python train.py --n_layer=16 --d_model=256 --n_head=2 --n_kv_head=2 --head_dim=128 --d_mlp=1024 --vocab_size=8192 --activation="tanh_gelu" --norm="layernorm" --norm_place="pre" --norm_eps=1e-06 --positions="learned" --qk_norm=false --attn_scale=0.0884 --bias="all" --tie_embeddings=true --parallel_block=false --init="uniform" --init_std_qkv=0.0287 --init_std_o=0.00507 --init_std_up=0.0287 --init_std_down=0.00253 --optimizer="soap_variant" --lr=0.00898 --lr_mult_qkv=0.5 --beta1=0.95 --beta2=0.99 --lr_head=0.0122 --grad_clip=0.5 --warmup_steps=200 --schedule="wsd" --decay_fraction=0.905 --decay_shape="pow" --final_lr_fraction=0.0 --batch_tokens=262144 --seq_len=1024 --doc_mask=false --train_tokens=729200000 --steps=2782 --dataset="wikipedia_en"
Each number is 500 + 50 x the weight over the matrix's rms, rounded and kept within 0 to 999. Layers, rows and columns count from 0. Numbers have three digits each.

# layer 11 MLP up, 1024x256, rms 0.19, rows 508-562, columns 0-127
507508541517508528429515458513478514528505549556456467493523429522414573475576393509494504426527448538423512535494479502545486577502488386526498487433539448469459589470568544504573488475412494512407478406504480413553519526424527478448560502651551639475559465511522568477500522461521442580459462480438483564521591511460458496522481539502484378529619546409407519507445531517511500504586
396464471567466479537606589492462501508515481547496572523540527520502479463545487566452487519458445462496402494450491509415423464425477626369476449452550512534478511527533503535529480507483571428570445405453493433493433507579423589497479579454498477378525484549526477508436460437554483539499539432579498431507478560502426535567526540577512481505482421554568497521544495499508465577543
535525582516540513440487378510471524552564498462519509446435532466430494460522480503606443506514495502582564585494449450490610486572433549482514575470505488498540501586589526465484444464530490465411578472448522535438515433454474537366509493555505495615391462494551548516556457486588433439510422471601428486584490468520458364523577642579469533479454506507553427534496441470549474448499
462432442515497550434573469464481474397479507436432498452515620505492440590457491530553525499441560528533530576553460519475525497536556517613524525474457439518492413486536484547515431604446445471500538602546607461418571521434465559506431446496536465552442410498492536504557453355540490486587429464515508520511506545513464564527506573486510470474524427501535568545559479513436519480512
418466472461558456443570496521558535508483511495470482610560502484497493490459541400561465394532509480547458564567467467441462566481569483472536457525479377523446490564540539534477424506495527434507519511615488455570504402490489504469516488431443514515479462521581543584475545527602457567507479569510421503512414510539518486478594474579532568475464418540507388533520607520548475563442
458470420561501500451418511449539468504558495497562512466526492488649504463523538453501468416505480531442439512482517446509500529477540543429546539496589574521492546492540517517479535495566518425434366455498551466562476385524441464480453385475537485522511529522546457486571501482506505498504495500486498500580495582534529579408515544532583530496514483487463525502553485523436546520421
563457520664531464468490488509403467516401484536651539458388459495496506560504606574525500495493522475527509548463486424462475573440487480561457431405506521538455503588430427495407510496489530488481522511511548442497480448513405398571591465491546530506407512520502477506511508462482442529475497581602443524429510440505446512530465435516512534472497467494578499513467471507493485595475
426472592525559569491581486463445500529445508462586387565496513498392505467537459505520532563447562560459526477546451546461486482451468559440541480412436486441442519571465571450538447528461453531546529475488483566498476413418481412534400531531580502541503572540463615428554573474522452497515444543466575474545462521524498467451525581520579516566547485527571488467605479538512542484466
580491514498497478491514494448534438427426520452459466426555407523551530416540448479467478391522498478399478545552413414607532521544492542509469517502503523533502520528457498532561478576525497483477459467482471490462520532486479520497498552525504614484480553422535518517552507509462451491534500551494575525539479554545503511472539450560470438554516505456534408501531557598552420504506
504421557466519453526550520479595514544534503498505469410495442397534520571474462466489555434529527470551492498502444516498513577484474567467504506517471439593445458539521462552548406449499542607614457536441531583516396509516452516459527467493533464482573512480385516413402471510472564554434461499452390549495471449531452543715524539540465487515529422418423567476432576439510490406515
448569510515485464470472507401466582502448490441549474539512412551519446564492444528489506470563538546513440585571544434429448601561474413529487486566382549498498592452529462516557460493534570497426446465479560475504460492492540498461531449498475434436440546543511502521458569529512534415575481475437555553571512432422524527544512488456442472564582531491532617490471578424496412480533
479463474482564519578480531502530539463444582470568467455458542536585559481661500442505488461496468518538557561479410479530496441519454464487548611485472523510565535512404450549533472454425557416408533454510516474500429545456565402538487474457449510506629522523500513472443500455496487491596530629561397499543452477517480521591427570571568524505498494452526452527460438529485523540523
502470579481555535469509473436547527462394568470550600557481491479532582473536598489467474426434525386492488527501466533539549526527430425482512452569575431566459556510512521451510515537580573515409489524497510492438516505507459518395529451516517560550444486496522484424484463446533426428454536464512556502519558549538478521401467465490570480446534477545508530513560554499508451417518
430541521519411457562460453501565493563615447476490389452518416515554462440481494478572464512520370481543394576471399511533431547574504471505455445429423524666475410461524498453409398466445445527481463509492513557475483394459455495573441493429503529459500466494510479414504527502487463502546518495509394458503453487480507552380516493531482582496550459486490470532530497621462591460472
508594511514452450529508465510511621441445538482538502507516543521544512548442503492463615473510497500470468502390508555535534546391488461537510549555496423582506587481519365642446429511524455447455516494456557630521404570530565420581546465470523590470510565480501553592487523482514333568588483372420513445538515635526474547508478412532521545594573503473499551538521416474444583449438
519579485544557541406538346539557486439495477425494488643493476472446395515521445528506578554395509501565544593547542474458550486485476516448545480458476451553428601523430488497455500562479531520491516559465551555549466543531542487473630410448520549569470526484509510535501533563555491600401540494590532465554524596525517508544544456570424536621433588472577484454479463501424470566448
460521547477446539587472458527465448404535540466559501563486473548520597577580462478588608540503488453538647512409479447520547544534508545379469519464593575565556550443485537471425462440527528421541514490523554399495470434582526377447518523555387477499548569496504490527490561435474565550428500505490495577524560514528541458529459522495493580480505568494456536510478579467544414373468
555492413547576551495491478410514405553521481496497462486526437532587478481440541453453549483512439455585497456445570456517532550534503515517427437457382545474657380510521622458529540480491428495476543531521595519530534479495570545507403508532497495481478555477483473416560503521543539473514430565589500429499608536440442543405527497550559428442575517490511547497642483433421466451515
453514548535424557499532501542490422499591548512559551524486435537560446456508517465428471496449589450520508570493490581612519524496490401470557450538486489454574465517585553571505513458510536454481450503500443449541417418536600519453503449463424486521494523557583461491482405432543543456505487461512458459501466602538498513562664477529529578445457508437441503499448542442463513518499
540611469496541547589422428510612459471455486549487499448406520521481433552472538512542412542530486454552446450499383593464484397545434542477550399551516574537451437481574458436507494463543567453487478525438574567469498485527550531508424550504456413559517463492472501457381536406534521477508463550441446454497482570553465498544542487542526483501431517564537393488480520564499486422491
474492421483513494563437538524474489460510506561348480603453489485459451558482603561547447544528570487487601502583605529498469454450428450481463505513518456491449532512544377489596477570531488597542485462544467388467481498495528528454586525468413571574460521398484510567471430386562442422550501447498456530527559503490614516489584482474523513513466467455450464505508439519509475528519
565539438474467466549445427476472407476510553457464588458540530499517465474455460467572505479556595467509471471473415505555459472454405524518489539532513504562555486445516551557481476475501524438514493513486506493533423467473480489485353508448502482479517475427557537523492464450477488458431522506594506525547458463448563526481636557628466519534497534523538552514374451482510497502531
544513467471469519550443572538588488519465500498562492494492495637518590499452484552504483539508506396509511471446481478473530487567482511495512467534616437402516419493569478532572605426415509427535585498519465467546458531530508488465503515531524591512464525423501527532491457518563435400463516489517520463573464487406473534525427572494558456455546515450459489485483442434459477462568
527594543478516552546484562552576527446463552482471554523476553526556525437438440540531473464456532570530413500489446480474476467508517489564556478571492572545508614495514501572600527459533542492532497534492473493450575447561434476433446425405497538452506586536523547569494485599465483516370560494460515551531415491447432491507496592481356446546524385489490585566498576416480427455409
559406445589504419591572525570524516487603496525617502554422581400452448548505577473468468559412500546454534540541498501505482555549603443519453501508545527527501525594482470515470457434556521541494498486397532499561535529498567520475508555521394482429512466483519525435496562429516455580443466503457490434460564446465460471523515435527462533569596537534567474453522543456544388530545
513502511501472471564524547490564545535526546411583515469493447361493550500557417423568565521498511502519526566484445596452445485507544449452518531551414534526527490526528553493501486432526494477481473507584512491508452469583531520455619474564364461522497536527470512516476521499498552568578460410411482490511600538540583449375412484483520482497393482487565487472541534496559567471469
516495492435470395573601521508500585463533525522517432504490473521468499448533477527597506564497602481392552548481515426536588602437502520540461473525524448497493550619462513462423427511581492472513466528440505455494519496584540450469442559509541548587499547538488489516501514493471409548400559545513533489403418408461513461527577492495446452558516409432556586535424504527439570414478
450479448541516559546514506536541524523516559536526520456429589494529500453481456489437502475553523507474491460450500530495489424492519562532541487465447545500641436516573559542480538484547490451488561471506445465536492495500468520379467452417471515547460465557491516446465510493636534480573444597441562589490515433575390495515464544515498423485459517527449502539495465612437488474472
462470548478511530603465484615439522521520494486548499549452532533498525479522461528433442435429386476479580431534554469515504565525518506515498472512477491471480500524502529580480469541435547591448440506489517577467518535484567498433539509536482498493373477455528415441491509531496554436461449420438587490504492507389489492500454443587487536532528517519458554589498477485521546608407
456491486490548543571470511590489601472423423493495529629530513502614371522458613538632431517447411411514535436471492496724507536524493512536474559491550462484539457593563618442505400519474570500538526454613509559531410474575412526505545390619512481446546493651498471459462501557561498492475527490601480475437570525489483440474506535515478419563510465530444392490559610427559523504509
431506471539438524489523449504480519533489508540499566472486530504429556473489495522513489576462518510499486435461435572473545581496466568517504518402392505566499613566497504460432488521465526538498463526541550414531487460490381526509499517459510541597533498557477522589558459462501492458533538496460466552553485579438508642549513534448494456491406477381480518482474479457531512547543
524575437449614494550439488422483497488580482544514431521530503508502475455450499502495518455502560478481506518564362512516457461545561499503516504497564467533357540479567426380574565533512470449572587464521424455570534476426468528436447445434567535538409468504410509554385447443498513501560500568576468517564545534454583524516539509492547526525523544481441475433479470501532433554464
510482482523549531460558461396486534526517461454428537478570512544396533575440521606516493514530517593563459520550494516573466492479475491519506515547398496544488483494493540615445524486428502440445460525411447527445541486539529535554479419481477443557447489547543564417446454477489408543534476518518574481473537545542456537495450569464483528474517471444545558487542461517495450534468
490487562385479538608584447460540472534510409501507488514487554567511535477522456445585459440504522506530496582500485471468465508512508437485454571525399498482534529505482475599557510505457492503484402547527467607497512494455500568576432452510534588490537512383552536467528498481463445512504477569465468552510456440484515546524508488587426439418580537461442446516495457540505499581501
370518467472478516473469565503552579607498467472511458596585565480485479525553499508373539389488552472546410537453550444555491488571536477476481472471514518483464506453438539563400521544474542529499566436584406539454453465530497511486525448533580404540467472498526541521483557566491627478425493547554398477543524441587441482511581406517486544540545555483517552509480543471544452451410
495490507466515522564402457474497416457454459540509504477527546557559551477539513495446463527490526588482428655484521552418487484514507423578521421511445554573537477588426551431506568494463512524443536473455536471544444469535455519580573547502510448474551489481607497497561484621473440591438452536531376450538539444529544525444503465572518497514503513481539521453393500485408530580442
538506590492448543486447556568517420467483529485474522515561465478554434483500488610536459557501463440480475460495469543394533443492427620452535502496522495560502455538491523487511465481464456477514439478536524513490488485493522473439493462548477543521499465462539476578385489566464447489510485486507396511465519550430517487558508499565481583529477475514518519551398503477527535434526
455489460448577490489463504464584433526501538535542469478535516439532532461532462502512524498511489385464487507516483479454462567515509503526451403457520591531512457470566472496417487482489482527576515509463420430446506476501532576489611457585462446547536550428581512455476501448596500470518557403484593540507482483466489486485547435495451406501513435531444509542571586533452448427449
491529502435516501551471479558552454595404467458520513535425496576533520465578490423499484456461494467440512503493418557411447506481501466481556537482521464446541513449446485526467501501484540571547419504468429550558522525506485547524502489474472490623557420427426432491536455573430518499491496478506586499521582549474492384439432494531598538501567566500473561481454557537466538436524
494484632514532468455425468396513573471473472419512525469564511472497466482518317550460503473506517544510543539440440509454506544511474463510525515436516545504459550524603524457480515489468536442508488559496488425516484475549515446537461394376479577569484520548470486570479535594641552507470541531560493436585482426463403471419573467493505551507486524489492488415509486516470363390520
513484398404470527459435520471540484494541447452561533501486514537482531559451448519518508479530489478478494473522444540474482449354483553481519513469514508475610584473475529440514499461439553521572478557427440520547550461412327546410571448563545581526573481498418478463506465534534524541428469529497473444548396567498504552578563618533488585559592520561506491455499444561547413454473
539468450579507530524563492466405558400432479545513488522490448444523499488420479461607432544491567557509522575526418563470483500558490466438443586487543511511576429527471505491505595512543479403467526511489400451499439467464478428538538492522482510473474516510610459463469536571557472497440474480509478542539520468524539496386434527497544473450497439499441507529606579536456437521573
553518465494486448590546427517490460502507582527454500509567449487490439503493477601487474456490467568458470579499499511527431536479489518484416565531500517454526530595485408493493488392488554539563478436473537463515537424410441508519545549492504524488505454517594498527469542410361497471585576587493534501486485502500476532530464588500460492527564588505539427484524374467503499424505
542510421486536578485438510464453476473499492374595515468491523442542508528567469512499536561491451500460544559565493498456496386489507439544465503387578566559529515548431473536430531493394548472559410551431566513527551437459456585457512564494511490595480544484571510448443506560503583445461447387536359584573484580532494451581523502502440650521571549477505547534485428474525536605526
516512450533419430559510466438448472423495456439538494518489549556463476467468475546483503551460596394514468469491497560623533487545522448446529530465565517501469505539602543397462481491405573512559464496520510453560490551445501431464510530612487528607507447490459544408490452543437445474556492620486516527483461539468609517414510463478542496487473561508551519477545477448448419502440
462544527542505539483550467492453510443527467523488575511495411544396404486493423443549514572477521450479583523531455504556498529509523496442471499510477519504507544468501501461516457469515580484549489463561436490437510520575502518438560518408436558629562557440477551503504505493427476394524533550495449448511518556484515478491523573488505448504545506476490482440557524491567468511499
481475408484490448494541465531509471564528483538473587509401578472507479505457487517514506483466454593455491444489469472494462431522494523443456449472483481534469485527571525481571542542513589444472514502556538493449506463489468530475495443506520544499478494495441444523565492517583495527548443514453487456526485517508520452475491479595530562560551521523482523523554556532497551560570
548479499508465525530494582407472362511504525529453552563442581497443513511506512531499548421474512552470451524567458522479484467577543517472489440583421462530521437526465426457441442493419564580457451551414467540520498513502474390413546549397619478537421540457496460555508469584561577507487479435500494543561440456489560529409590488517591498465587511554522514461475462459422514564440
479440463540492564510539488442465507417550446582450629558451472499518550578501455462548521532459490494550504445593504598505491486474464556531450467416482455556526535537465538525482409420509471506514523498555455560512495503496489543521571469554444500484565470531451523500549433536533528411459552435496548498573489489528536442522537494427497437395543493582493508491509504530475540426492
519457544545493535520570472401404407425488553492595405584484566485465440490565515523377507544474535547466496550391433541499475488550520474516426459471559563487558504538505463486483581487486432499601411439366486489527432512429494385513458530427518465539503486446395498500553417410556423386541531436592569481534516513487563557536548451438505539493589459498593491509518494559479468551508
473577471466472435449508501448497581448518514537501519503490488572577551463612493546557503490649503483448570513573504499479586468529523504465588531583565498520418536504415532535529461564390453515470537484566527504503511489588427373466542460545585557479444556469495393406531469393429500548463458525524416545521446493480553444488504522538585456499490473524518577517536534574478573494496
473564536545483512520526456518508454501407403516494455467461445507449424537551481477631527509474470486419447564427403463451526477570491427540405446455543528564488448483471487520466439478511574494471430495481458491508561449478511533453422512456521522449518428507473557496496520491541465477446478526571558505581523560503468459553443533533532548503532375517509589465421541510535549424472
571464525534556570427503540543451555542467501522389468475516533553491481523455498555462531636460514504473460486481451547478589479558457492596463545508542512535517505477408381469564516490503416527416465422520494426557444564579454408536601502532503442469492406403458561500531452463444423518511414465471523519526435498562344502480524558460466469563494510575476500489520517431490572555542
659580514551553505568513529392477492555499547488496554421517502485430410515539478522516506623474506552455448559539520480565391480504475453529512550567428435549475456507527467548507473507509466490538511533529537442469512461499507486486566486429456465520476497572520576568569506495578550451549549561524465530559456570473485514505506493553549491502446540446571470479569485510494510445494
485503528437480390493531505470562603412431445534445432494535455491521460533508472453494600557434534607534470506407468512467487470437523486535401406544423520440447578563571521427548548461523555520515377451519529584512438518476425455539490564587474524406435454434453497571466469575476501407531546458552410510549427528508313404541541484453497528480537467517588454503514545539505503379391
# layer 11 MLP down (transposed), 1024x256, rms 0.196, rows 508-561, columns 0-127
492519481492430469596548560484542440435393504574497554595544512441582499470544570550534534488587568466437461486603489531511455486468468540505539441528519545485513553499520436537435417586516513495399520510431527443420420555443467528478528508404447455546552624494425493494504554523437503520539489583353491464519450501471521544514535537431549524457540481373526490538511569477488428435514
450512605556494505511488427511436492525490477499580493485540575536484482443424407556523595526500508511553514512512458421475528353470465612450593539483483498442509560559474615468500429433497484474563490456471522469547602512447440416533472500482506386471457429497484573523584553421443488445591572464463485501487464532549433582496421549499441489395495432468555428638508494573461487501547
558523416505514497525513537493518463524549485444490561439539462459562455568539565573476589432514497523448500459567481475524414480555526530477487437537547467522502577366470443564531510467528520532527453558494461570543475499493502490570484507498497479486559435594533455600537482489508516495496530530481508488528541512475545527394454381507515563494543498464488430471519535492486412425490
469479500482487607468423469568500478462470569559528510543520497539496614451495426526457522507469477492562560554415475556589433452496463470469525418389459577487491547508640510512470461524493512539449446479526488395507516480486566511469487567539463528503492470506513493543523527567484477502482464535507534401478532547511495446492558438535505511513525497601453476437501507419553548517513
548605613467471447499499501471405464513529537510384562499432415488580562515490445445508595472631449410403514439327528549489478423438513565508465558539479520506569478500533452559451539460468564518445494460436556435516462558458507417427441554540486563541462541559430451486486533500504500507490607558561554454490559535526485444489500487486419497580474425411546542626504542473464510528476
444554581429521464494498505574510525551503524477580440428457538483550497516446490538452540512455462502385537546518506448556573508538445546557484476385563461412482467462499463520414515454477453511544486523545461506477407485536540479536519481418451491455409496504465478523451528519444537457514518460480473506545513513472439541545424418536472445542510439540458505519510487565489507552569
577474502523399421578570545577509474453478476452564454509539452515509465508436483429480500511430468561626505516490544507454389493445515470510458620510430412566571510536530498449592462441585498448465520521583296563511566456509502562447424599563432498581485495636534454558460411492611532489587469421555460501505568465457484524503425573494437478576469484550518568540448475475503421457461
428590525479507441442526418606515535509509489464544528576556479422474473535570491568555476485541486497445509580549487504450516447491539559393491521445532514471448506512474560517439459448542450507477427473525407484561497535571531545578480434477545489515460551521569488505487514494477478545562476447473514454490476514501491596558467452488454602485474430392509532483532522508427467478464
489449506569568564480595501555489447465488545532498536532530537555531410495581436455505542552559489526480458512546513454475515463431450434449496459471456530449461516436467497451444575494497505522538539512505487504476497523553480507478486497571505489514506532566530518443476501488550518463463514502476457457521520408516510508515551471425560580523473516483448546508501487525441462516500
481468557482450503520554533449477443521549516589477485508385509520542461520592412564454511523482488524483476534528410522425440504491506454549548506425545490497488508490515510443554539520455488492528483546529498542523434543520576541486522420503535412493476435568451452543491538455402511546509500473443436571540436538431419552442458485491527411495474423602429487399536558533542496468475
531568494404496470449567514485529568627536528379531562488511464435514534469605471518481563594510444501492454551505574498486537405492534511599400431560505485513512505480418444495445574490466460491451448503492500586521579470512420418504572450397451531441458527557525562529519474472476450510488446547495490521550489506449529559445570529490437533530516423455614376506494557511497489439563
446403522523484517418514532474556471590527429577473591407465435506456470566457568479576594518566475504419538486539537519498482460426486467537455495527518483540481485440542521478442515498442442609603523553488471530417430491516466462497504472538534442455532491495494505528465462520432492443432428360515517583443556509559496459454565429449504523484437514565503542548526509448480433488440
501507390528428403439487583541611460497557520503435434537393473484546519467524452485604410529592496512549475534454457392499524559457446484513532552465478408455568396462470512484537549484457605489472492493423452491503555478490542453482541561446470616494478459417528480484562513539430499526494426519473422461583418406460478513502487553513560463542512498484473490485509510586535483454518
472566460519471482567486418579469490509621499466540418501429591562547424443511482524531523514593418476441493494381525468442560465529482531505570538510550548542602453542574549469487588531489520447584500623585520500492523403399549531500477529493618440482434526559513479409499581570581468505585534440521527607504546561481423517397539421593480489554519491501454640482563508524515438546576
584446512535479542569535458449506470552522445481451456507597517549501450457526539423540445401541543501611475442486561506348472482502513354524528452552429426546447571557461509539605489562504558572511506504499483516404412568492500563511429488470609564427491444577517488554618495434515547592556509459409514389533476432496468471493526587582559469582543431427524477539531477436491604566538
546410409588446523556550520477524453501551574464487499522530461464501581492550531501452477503549513476547480582583417590547478451433504534545494479499445546537458500477477560528550554480449475484415531467509517526526621455485542457525467506472382541454541516470436413532522437447590572474475461505511504390572484470475555483405455538469468452560506510526551453522427430532523503513539
568515445523485500491492466446459492421504525479532518498472491511435497562500515461459514370533529510578403529474556492492512578514504569572548525523390559491458521572539449593517586520480472497445446469428508465528554491514530531433436578493482471422575547448523490545519455515463470443561498515586522515494577494424486588436558428449337441494503423470386518447515515460501507445560
518469588545477492606519573428424552415447513459543488506454486532451407474468480464493449478531452536457468467588501591557474454514510526530460532515505498496502569490606510537602508539538454552583455542574509443527415537475509502583417462493584507514433497410524440527506538572543594531496498425530473542492505631547603469475440464604508446422499466534529531527511481490510504480514
557428538495505549494434426540494535521516460599477518539539402472490498523374507469392474426520523553487476443428583466509438573466487485416520561505529518458439462544465469527416520601462523571481572450454506554554485529429576500476422495514470515368394490516471467612480545447503415437408575497513495414539520465470450545497529560478519502480496495526477591484443579439447500558419
571503445459490384516515616487476506471577583489466545435601482490559502368496461445469517464513542499444538546464511381552517582488569464558445543460520492448558571508447483467533453642563510437523543486566431454548507510537459487450529487449483604467573541531505444434487454584585538503513475507474495484463529474426531428444519550448429497558608526451459608465532550487509472530485
509471537477503546409431548448498473484597450489527568432401469471539449416515579491423542525521459532557482473463484481490518539509437565501555446458543477549522561477468483458526491454485573477473527427475511565518483551541468443512521476497612489376365453500527555566521551546425490604499562559510483522525432454427483500591482602489498461583495505479440554502493618474551483448495
543588480464557467482592453521521496471550487498463523450450483459477505489524527476474459541475553513528541535486454493559554502490473429527417535566543433447492496614534435513482446394483528485523552485535572494488451566529543531455551540499525580561532535441431499528470500527527551403621606506495465501554521466538470474510599485563489518500546575524455573508502461516554530453503
363532631596475475552529521570482523599444600513497478537499553496596522478666486549477531528496467563508467499493471494470490498509516487551472517468575541517455534540532584504529413568535544524556537542449420476487469460496495504396374528533486479530544422528490518496535494496506449522552452477486452424459488537462555415471490507419487533476485438514586517515617521531467516549449
514526515478417424483611510401479480517477482515523457540512413401519501557560496551465466490466498440499539463453604491474500473514491536483436535587531445461564370537433460493513421581429476519448572495451546523479461575487533549511510539537473560513566501459478467430536487489533474524635548482524504522499429521520517574444452456510473531471487606455536463508457420504570519551598
465457524393497512486479476490480475457583490530484466494559510493490546559521471519472508533606500513405471468483492426448535473481517492468517467489505473505556431508471543602511490578524560493504566553509462551535539497479498403536482488508482594417488424511392477572532548477449464652482521489571438505542505517519443494502476575492486502493586495456533432470414533496438624521552
530525513514474492428536453512439467536501498527434560456517496516607521540453575489453473503532542440548473510435452509480480562527576463419544429523422491560492530491552505471520582503602506445533456384457475545389632530401500443532436511478545471511518427498467526528539455457447455477456436522539499477446497442479483463560532534501447483485507488447510519489456470496530501494489
416559539474520503564418511420453431480431429465527483497428486549427481565484505446614566556408463496517572542409628558486532442413534454459565468570546488550457462484550545469470519520433521471494551480426532465518480418539496431536553481578541475506558550495536534522467581459455411543498611522492444452439434530559520463567481578485475509537523385496538463508578451474392591514503
471575492520500512519509471463528506436457454443528569487529420431586519566502394399516575479418373557445544527457462519472494569466506520468557543473541490518508445518496503564501390459495490458512462464499455452444482449484510542560506558550513402525494438443485458607500467505495538482479498472531514536515536520455539429459462548514532512572567487449469499384494522517495477427470
550454360509509435485559550490541469536631549544564605419488491443400476535535538556563476517613426403529393552496440580510452448489426486516474491497486577508458539503530573460394422438521555461537551490506518393499508426478463552597464428495432563428505524464542410435490554410458522520509514515718597529449508635517641451557508496500513483562587561593480458325543463501439521379454
476430522546503543472400489499549419503516500490466429487409611511538463555596447548576481569537417540434463448457569539480411506543467508510507481506544623536497551492430542439610575619513628489570540476577485426457484480523455441463529495590496480455541507457438484491506464447419474486453455522445439619490461536544537540467494598517446502434559587501462438517502463533458455545594
535524501485576440515506527612497597582466431491571415499598464459451482511463462472518584584424463491520653476595454430592525457435449524484594534458387400561549628538465436484496490508448488459458524548574547485482588592532547443471563513505519565496509489531584471481499528545410442655538502517487439580449524520468450473589511541536516554503502509446427307461496510471517536570507
461544541452434531477542536516495475466557497517502569454583504462469522496517550521492445468425481592485517460511599543450531500504491471477491539485381527412588534573477598587463382504528473503462399527462458508450490489555514505540578554540493480384477561497529433495590502534475473478501506455435540490470496512638546518476526550457490502500474461472441547474533453535434592469603
431460518415435502478387574470481506445548520449534493535447528567484463554582433515548512527492413506452537552564506525520592489514570526555475490361536431419473511548422541540468470520486486534496565565493518430487525555563490447432537548567508504421625451486530490544505554516545537498525493600456539431457460549453582536474516540479544545463547484582537433551477480509421563481448
511576495541461501414503461486523572494477465515513403497486383433494497526450459477457553476547516503505477571495454563513501565477468536484558503511607424492489462626475528437553572488540496494508574562508444528520501542459521452406485536497460422488526448528474520522485507512509540535452541594523437500497509490556585461622476490511472562522500439605502526560491538400448455475460
444642456490554429539509494516589449459472499534388540530514487500526517534594508515488447531482473625493514434482422514546493474591385572494496543507478493532584434531482537496568559502482575495503519513425435511466532512565445524452536493429450533477510522554456453443490379522459415484556481514544487503454573545500565466501566529419475526456426468509581462427508566423468455511550
535487480561451473557472505466462478524473449503465485633440494460449440463522471501570586532474484466412526458495399546511610492561507493470555531476498506557528496426589449499544474535441539431569500436541482555473465450551503464504519469500528526482501463527464484454545544491428551490506476402480492496519453635509475447487469530538474557524506534473530391513467492405557474558548
501419562468527439517547448388453589466513414479491541429442498546470536582601520500497495492507453464500517502535449492539448556520563500501423390571480557453505468512495464531476511462539549487468562449469550464516514500463467548580537549495464442458460572488516490457591455428501577503522614456412512526535553462576481495493596458454514414514444450542525432519518552508525530497580
573347653427516532540492509518457545574432572459511442509507570544547533532432489608494431458555373475497492485583578491453557533468480568532535420535494453534596420537466500356512445450479427444409526547495516566469505625534478491525499468457518531502458536532544548508457483462525499539584489374389553471361582445505529459458473543482505478482543534463459504439492554580543554409480
489562460499542484481481502512520545510504488483599599521551497554561510570516563446534463444554479516506434472551529515486583472538460422468493472480501540462349483479490544530532491397561546504556522503457488499529547462516566568481510569460472481535477419571483428541519569496491552417471452527476497473592554503468487503518532548485502548505435476492538479491462580491500494450477
534619511474532598513490559525430439436489513442463518517494525534393456456516538529496530419419576428544520481539545509475368546463480534601450490524629499487533489476470462538550346494523515530555496435568554564541506511417566469488428463501477556579484495571447529403518515421457411590457569507529543503438491439433485530422502528453419576555598424516561510525547443468475533501504
427402506507493543522490486532505565482458502584504551439576503412509525466527447542440557464477565500558480537452469533491561500589499554489528578489456549477447539509512473459464504439567468601428577447539531510407472513551477559500579565543455467562530475529496507521507454548463435446480530559506513413502432522537469548459516553514416465536473500457398525513583492487515458462508
367606593452557533451382526491593569608428484517476536422494555496537428519508569529369501509418504419472576506483429400450509470518496526506435521482489461528430502520472464473570436509519490461519467436408583473506453503481440544410523530465568430486414585522516479506516443557492420521450497449520480498472545495499547503547487498504541500425434462466529538491468489542500546560516
525535492511480490457468463515447421472512468447567476507484529479593558445430482456517561578562466526538449369497485472487401539534484587532538481602486488424579439429494594560482519513483516410406530479504529482524444530483560412476484503462439474534412521544389439500559455447562461523493512441464450472584494472472444482494506416482576600462525497461498594526544559488513483536459
594512480552456520468520580551473450501476444497526438557455509514577502512513522449459534447475537414441524469506480562518530578536533576566518510518454426463550457483504475478538533488379528483503494516481362419493459544484530502549521492528523519566511556514485478445534493570492367503494476518494526478487448496540477540480462536433574505560459537513464413534526504419548505499537
515563479539443450539454496533550413550475490561520579490591480487385461468497480425500492507504403494450492563431616495451496477418503522548508512543531474548497568431542580439530514511506517471507515570488535465523454522475619578538521545435486431435468546399651539459490402493541436463464529493540518551522487476428528413503573540493485475448508539419575457535431572498507511531490
481633596505476573441438551491514556508470507568530429463503542532602574548500562476470456457458478497527526447502484449479541495548460497418480443456442454452519471609505524528539456472516446509504484532460431491489487464497542560476453516530485465501561446548504526489487523544560502489559471548520565513559506461491411525474523487546511539525489566519480525495505458519418490484431
485475516519531480517449494494513498418492518469476436478513473560459469369512503506507488473479497514463551481521494452574458494473532457520520476490550571552524477480482462503478505531538416547436510505390472542479450559521544470565451495506477553412515472505467496444562452579460536526525457455519521478563492490628416527571494436438462439483529461527514509524499494522383519496423
568458428473559440473497499566530592552512461447569491471504519544458474542502484537488514517511486518503513465551424404551563559525521476493537391537515536467453550407530613524572477453512501479538475487596508542458514438521481496543538427522436465503509576579538552511446482504452466464476455454478524544525430526536527460438448437427507502487445545460451433512498487579523589462478
504553642471522445496528457530492438485424537448563495501495532426475498477516490527448500477556499468560436502474420508486520525480527493371573456437501553521525492449510496444479462469413536544485492514500485470559527519444478528526451495504443584515455487487587580435421477529529512510457525493480489546380565548590528494487447474560458525544523493420494542457555541501543457524516
437463521474488425483467530525506548549528556479517539511485538543494483447470472439527465582542522427481479449636560565549518458445458505552454434429566549443490488532451544507534585498440429568462531455494501598444560532462536513520521527542504526558423560482421422492581500395379420333526449557421493567460513504402524393525472562450554472539497472513449500541485471518497486495456
432485548484588566549470499536539494569511470465482485493457481483492455462464597503382535517462438483525478446379497463559463536508381553534423516406506438509506497470545456524430523505555449588491489614486429493483485497512513579555467505462452524479567438502433542502414519502473509468510509495517555472485453453566422553523494469439433628516495501393449457532443471464547466529477
582502544499410494506475562530476590352526476495470523592580592491542427501544511488464646545452422587504447520559510458561438456548454546458550535464561489461521443489468531505507557508458438432472507576454445487504505446506445473522510404431450503508449529503519513515461462455557447444485488486473405618395535495469569474493533499571471483517422589519526518511518432568487486533486
469392555418443566475477397468503447467559508481490507525545482511457532558541474479491533450466580500520507546440526494477488507556562429431460470518506445526458565485475598450485508493502635565518466586460542508497536453503508498603499531486484493488512464521504473531496503439506549365542528468455513442481454517470573523438481470553575440535541458530527543555546504513554477437488
389637570511451500553518508618561503511410476470483456548492521557506510548539561543509403492553446490438495369473573521407564498434537547551468439424495542468568530502431503364480540494453460503543416508476505493476574553479489479454530550511568512558484547455436561449490516511481430499440501413535414538446504461509502540440419538486503466564499521534499504481407452469482440562464